python train.py --hidden_act="swiglu" --norm_eps=1e-05 --parallel_block=false --batch_tokens=[8192, 16384, 32768] --dataset="wikipedia_en"
Each number is 128 + 32 x the weight over the matrix's rms, rounded and kept within 0 to 255. Layers, rows and columns count from 0. Numbers have three digits each.

# up: layer 12 MLP up, 256x192, rms 0.235, rows 90-129, columns 144-191
# down: layer 12 MLP down (transposed), 256x192, rms 0.172, rows 90-129, columns 144-191
# gate: layer 12 MLP gate, 256x192, rms 0.219, rows 91-130, columns 144-191
up90:143078118132109094108106117111100084066140163162106137060170177141171077192198117116143089100063117114155098171135132147096121109115120136144083
down90:137126140137183080172157094119138097107155103065111169140159093124144079152137097104090172136141170129056157099156125124152118078072150104129122
gate91:130154117153162183081149166071116137166128089072126114141102155090116123151122112165108179115102080170114070149127129133110133114116132162103117
up91:101160124100122063109155103122166082128091172180117151065155131104129125135049128143207120152166069087118105172122144102120091163135060135158065
down91:100080196145097085174127117180115105180144175078121130159108065106114139117148116118104154123155083148127150090150152108094112098136107110119127
gate92:118106128073188092173174103157111115078113116065121159099123069172127114147148095156187145128114111127092117143128096146174152113148084108056174
up92:119133108093089107153175168056101144139093127101119128121207129136175070131100135091151106133132090193155103133144146146090102099119190127094098
down92:113105119109043081111105186149105123153121059110136129112107083109129127121122183158133123132132153150139131137132150207121168062103118106121102
gate93:090077201169143129128107107159093099230159132097115146126128164155159091089112128161155111136150138075161172139072097179206145124136124115120173
up93:110137162116131148101139180164110172127081109104091105088125134124139092112114139108142110133073157089163136174068086139171133126140144142142198
down93:101115146197109139111162130133149138121159142072152103118163172157089109156074104154127096119106068103154196147119153131161096132118175160130121
gate94:158127150133134114103117187127096103100144145090149070102134110136150137150102090147108082143151123057176150119084123080115147134163073116092116
up94:113149131111110106166146152151149130156103189165165139130114116082200140123072113167073121106156113138075176118131108161123160155166114132040118
down94:202121169133059083083134104117157148128159101086118121137135107130090143076137111163147134126088136125084174159085154169084106086174124193086160
gate95:122115177105144027089162078185138135150116121112122106091080098125137198142136113182174150144122096059147111120085136096126120134080108156120100
up95:153108142064194176104089141121132174153072099176156152145097126114177146097131110156127094157098162098107129059158085119151094204168153165166127
down95:187100123101124062146088110107096136132127200166177135114155139154143138167214162114123121191119115132100121117137123118131121106123143111130121
gate96:100122155113114119146113167128099130143129102158142171150195115049122160161092148131139134113119090132121111113055173126131138121135112119159022
up96:104094158132122139114142144095138138101094169125165168081123082124120139151068126139176124134095125089163128168092144141073102113153091104178133
down96:184140071126124156136123109122152123123094108144070110106093129116128136113090136133123046083125173157128157151129116121173076112104106179071112
gate97:140083128134168127110069157153057125074126119121070162107113100218150196128053141097079171161151101146147121119118215057102188093092134166124150
up97:144130179105093128151124113192125131139131112102155150186134156189117101094118164129132095172096095168121173131118140149151172171094146135129142
down97:082157178121168157135138141097188111154087163093134067093106158105133155103148158060126160123210112091152142173144092154161133135165178155166195
gate98:092159167103157131087127146157121110150158106083110139187158137126149123140148111173183155128133073088108128181134108141168157121167070136112192
up98:106214130062137108160116120073074080162190151112123105133139132125117133157147031127196205125159121123168093071106169055150109110132146121146121
down98:098121117129130134138186078101132090168121100137101108175131075075115097068111077177139143079105116177149123139143125098123198156124104154122105
gate99:115109141159110127101177079106148079135115111119076166109111158178121138106136093143110151215159110096022113120102047179117124093136111133110184
up99:117132137154098146161146199107134132137118145122054145184155177185096073104117147149126106124183096136101159131195103118125180121118122120128103
down99:153134131123117120160149147129078118142135103118081114165099153157122060156127086158124155096120094132167117104176167123129122064089150200125175
gate100:150148140115175135132078108133128131040152106138159112167102123128106104084079150119094121142182082147168124090146175159122151038121134128145067
up100:191101176136168111150124178081138099163104091112054141065113113144129156149053142152097097122092166169169090120156152136142153114136150054122177
down100:123122158113104108165156105133100109120113074139124142135128090164117167131131132167153173081156144128136172163164133162158110139151160172138102
gate101:123109087128168131138101152128061147135087129114129100110121159114078182114122106131153124204146163137143113121120187074125197110151114195131145
up101:089122172109077097115140169150179169085108089208124164115114130116173070141126146149095145089072107130101148127126117096171092135102126103113111
down101:115149117099139087132193137176158113132120076106121132127101129071176093142184141102165135094116149157136084150066131111131048206093154137105098
gate102:086112106109139175130163143124119171121129134146184162109123206162079137126127148118124117132163118176118086089123134086123176129135103137061171
up102:143107113130106150109160148126134193123094117160183143110103176172099133148118062070124138135167171191148119143146143142115127128075108112148142
down102:125125120147114120112141128099102245099150106187181105133090166079105111124117076157087174192133157109094096112098088132086101102109119116118177
gate103:121113131129102138147078163152120131180127137136097163148134124106139147196103101133054154092159131174159114126143136148096124137134126074163138
up103:115113102085103177099097084128116130201126128130166077157185136071087163182105138138075084024124118087180128069154135141137131212142129141153083
down103:140159094167158104164121161136068105153125137136083094187167118096105116135118108092156155141171117087155130143105141151073124145183103068124125
gate104:155092140137101109089149077142086162100110097217089131141070149087115205078133188111159167127140117124078133135157118122122145141074135122138098
up104:105058129115170162135096111100138154157092133156108115135131130145156159173211119117172188147107143118107077197103127095141085130134103113078158
down104:112160112165141175180177165130054123141079130080127092129111126143092126195134150095098100137036144095138159133130164094148090108119080118136141
gate105:148117106093158153150098127140132119109179201138159127110113104175144106091078117094179148118200142170108161203122149135140109108155163175129124
up105:094154145076123094122095099049084105177154098096147086147121154171177092172113173153113092048160081109139091108188137140154070141145103125107104
down105:138091120169140131098167057135140177138169106059175131153119110144133184137148117089143150146100134141192076110137153114139142085141137169083188
gate106:158072160039188121103135149108125082195135126123135137127117174086130126052105155163077094163140108117096128109119127150150095077191112084137118
up106:153117052176139107192145122140106107131194205133085067141128099105105158113130131135099118171119109178100069140073168148119139091121109084137129
down106:168154104123106142154095083133120149121088127184124139089059152100171090180133165137127116156145111124120112082151125133119119130137157130073100
gate107:122099123058202128088122146154110076153159097122162136127129111105132136111106101100136122112179127101159076105152182119090127129117114131117130
up107:131162181191150076170135155062106138154145128164105066164118129124123072122113199113146165058064146110199173111103064196143126101131114138128137
down107:115133071130161175110118098165101124121066064161119189143172126122159120168166137189145165140108150124130146159153143157160113160075165158170117
gate108:101162051152147147184130169173042114094152118173090092135162149108123131122084121126110133127107124126174160140131141106147122151176091108133171
up108:105163124199102126182142116143125072105097177084077110153131142107085130117141087169144122132153105120151191134154150130141127158131118208090146
down108:114175120135105092120114118107133090157125141176128156107104183178137119126074150140150171128122098145045232100096156113172176094136116107112154
gate109:152062125146114093085102127152117154147171168122118058105094087158173095113141088102142133210185133142182100137131134100103145116164100147147147
up109:081085190141151097108098148183106149058127140196179123133115118112084141124149056151127163106105137143208126116130170127114125111192116105179102
down109:086188097112141128192106173160098164147099092074171142142088160195110160176089109156101155170152142070188175082175168126136153037061145139129129
gate110:120217103153140145133159144084085125186225098105110089122088088082173150199128170110167148089168145089152118168172089132140160068162185093106108
up110:157106100129060182166121114091117134140123076162159137175096129136087183066102093128169185101170147171114120106160134182120165137105139121096119
down110:118118108175149118157158147121127129142117231176113100169163149063137198130129095103149178094113079106110101152163093128143176124152167142115116
gate111:111154198099118121155127169085120146117153128136206168119148141097168127119132137148095071100131119105032175090118146104055148151169110130126143
up111:140101131169111159144132138068158087132118116109132060103135090124200114107069103207082098111163109131085131131145154120135154118099166084122188
down111:174147097162132132111095081153148117108132126160108129130123150144093133131148174105155144145089125164160067135134108121150064084094111119099102
gate112:177103118122132084154104089126156137116108169110188186118143162143129148125118144132091142175100059135112156147119100097146093135166189113205119
up112:114082132109099090105142210115105173121128102142143116154130168088144152112133133177188116190091095130133093091058148106085105134109071124099149
down112:124085207175172164129134109147194149104078182189123151092177149154140126128136135133097144108131145132175131091130143080127142113059193174151086
gate113:179153103145119109077132189160155126123176125134097130155137137111119155122116065178107116112118124130101126118101136144171189095097117082198106
up113:161097148137097124152153103118119156133079143106154182119140118119165080141101099084144168098130113105148129137167145186105103112182086110166163
down113:141152111112105099121100113170122162136121139118130183138132153146075102151127077114109149101147105095122101117145135157129151121142149110163136
gate114:113078094101137154196160149170111102087139075177154118179124151066106129128112158147166117114148117100069127115186172180139152104151131123076119
up114:084132085164092159098136137216124138161114156066117127064104086111151168160114092167138135142127150102136103149133157164116152086118171150193103
down114:158166199098135080135129129073136188119193113126091079139170149124117107123080134111132132140140095110105150134138136130126117124155120106097102
gate115:163137072109137101137099132140077132128170095113154157093111127153104099143172108119109188092100141170120146149152148108139148113060135105200156
up115:124142177161069137128106141115191104148150116111071125130153143081109071124164155109169136078188136100107155130104136131124127086112155116088174
down115:185134126133141091127139103140098137087156087086097127229166180084098152116141142111133065149123144195163179170122146156124127103121089161121163
gate116:113091118117160125097109115103092122067079142126088117125087178117174123045163082126174186167102159185115099139099088198089152183122137074126130
up116:188159098099174122066113092101142076133146139191129138114127150140127129184172086110093080079183100130166172122126103126119148049106186201094130
down116:140151124192072146123127115089195120167132123110182128133156138187134110086134014131058192093133184171136084149146106138164152179123141154146117
gate117:131128183125109119108136148117063143176132147097131128093107059153154127100152089182161130141139130099145077132109122147077143050097058141120106
up117:133103113115100083071170097144148114115115142171170132171157182139141047137151117138173145082146150105164141115136067095136113169132147107115177
down117:220174083113142151175166140112163099145135132189110123082174152094103088154126097201101127160208183127175149146135093133142135122125100124147131
gate118:109136135146090121150088125170154185157141101133092102099107168069117111133154133121075084149089132137154195209172109192130159163077049103115117
up118:129147139181128175103143053125063144113185139110134144130146157139131082172172110196147120134155188168111128142077132150111167114110134120048098
down118:097141051128142142103160134124117106118132131083127202123125151131124108117140145128096073085154107165128101084075147169141168068103123141089124
gate119:061169046079105161127087165152122030180157133090132187116077147111156126128170159176103161186172176149157156178146121135126143163168148070133138
up119:127077127119059134073147141179104149163085121099121155117096100174071167163084135150172106182132120117129074142134130110095148099118149140169151
down119:096111119150134119105102114072157107104086057137126114093150154141069117048137140160133120201125103069185072119129141111089137086104180155134122
gate120:122166121131131086128149122178168107095148104106145105161089123136030170126145161114073140155175131165085140142112077120063145102080111081153149
up120:096121125122128165127123065127131061097114088080150089133111122118125084108134113120116102121152108163161137102110168096102105148153170097128141
down120:127105059115148170134168166123114116117108130090119197128106159121128141118131134103145157160143157091106084101133095133136134125129148089170137
gate121:100117169138063131138150136146135117131164094082151168144131123123079125118096149161179146137171091087145147182130093147140149114127086132111128
up121:103125088091146171113065205154206100112142110091133105096128161060133099129165134122130108122121182084174127109071161129065120142153118191101068
down121:124094107134130136188137070127103128090104101080147109091136075127128183141134087156183160176191090177127141140142147104177080134109154181070095
gate122:110124156154095147135154115111112110129143075117162128100131021167214121151155105141114086165120111095127107134083105109134111115132083142104202
up122:090143143139157151095121199098128109108097138122138145131135107091144173088076144108092143145129108112174105123129125136132120150103113113116146
down122:157135121125145119137074149122114155171109114108135170147139075153103149134120063153138065160191094136108082148102151085160137065149157129081116
gate123:118022140160166110170171153146171087118112134125093118123103184121124155115147121125121142128084128150138125110133062135158145135176135122147096
up123:137134096158150113119181110138132114106154153059098203157118163131104133116163070108148097129157138183150091098139166076150064099116114184085147
down123:101119135103121154117097120123113163126121073184160111144151127096185158123115131209154147096116120124198132123140135173132124088120157162157092
gate124:130140069120145102175098139109069083110139107120086182128125144160138084081143153102117152139112184179120126090081158093132166118055105170151059
up124:151095102083089161108124081114099140133172086117141130080151107166148101112163115095117168121187100108095172116124111109141091076151201103088145
down124:179102116107147119110118106121192176119103121096136110138191028145125150106148128109108173161141097103154115168129092086127178154100127052155144
gate125:125122098128157163115151149135148074142140103136145160161133018152140151114123121160113139122136160161129146117152045107085172169117079095155184
up125:121124110137125187136163186152092130137130108132153180105161150099207069080176137162106129176192129119152147172123131129126081143120156080153095
down125:177121148159128074183078056137106117084158145082131169118146162118104116099109091168092149114116166125176064099177178097145125140122117085164161
gate126:132138168129011143134110123134183107085130137140105145154120112065134175078094118143120108130159119126111144132168153146097129136147176093168117
up126:155080135183154079171140164161108152194209182147089119109174175164165181115077077157145093163080110139162118096165102102090110081094198129128134
down126:120090119147111074115146177170146113150068122107109134107132163122143162118209084177135107161131096109165131062160140151120118142097117076066069
gate127:090110159135141161178124116180068174120172141108147137143099143091155081105099164142201138133143127177104152149124145123157130116135143090068109
up127:127083069133123120137188107140155134148121113110218162128141167151071061162094127172120136151138110114128140127105146131076096159136130148153104
down127:128182093146160110132133084174184186145183141137083150143116129145092093110103110097133099139133126109156157170122079121178109130129113143141157
gate128:089140169147152145135147111094133139122135116119132171107090139136137150151130150125194113120104158132121049110143117133127143161118096092168159
up128:101196175070079130173099050082138178143029153129136130108151120126154109128094134112146149121136086120086091109143153111128144134123143086118111
down128:092121213123125147143149123135180105088164123081119103103133146136125092121129179164185162155068076139103114110074142143111173124064098164131115
gate129:103106140133117133121123098104102117103129136172138158142145146128135114111108119150149155140102107104240171170190093075122133176140133114143123
up129:067101137143115144127108092128176130172143097131117203090084101119141108120127174091121150122122055145189128170165092095205096152114138071126153
down129:109052180090177192100075123117134076112151121192142170062100144091131163079101129138144184088092147097233092124186139171172172119090153110140159
gate130:118151084106130128121138123112134128158169122064099080177134098088094073097087095216122105120128142171143160110123189183093154134120088094158122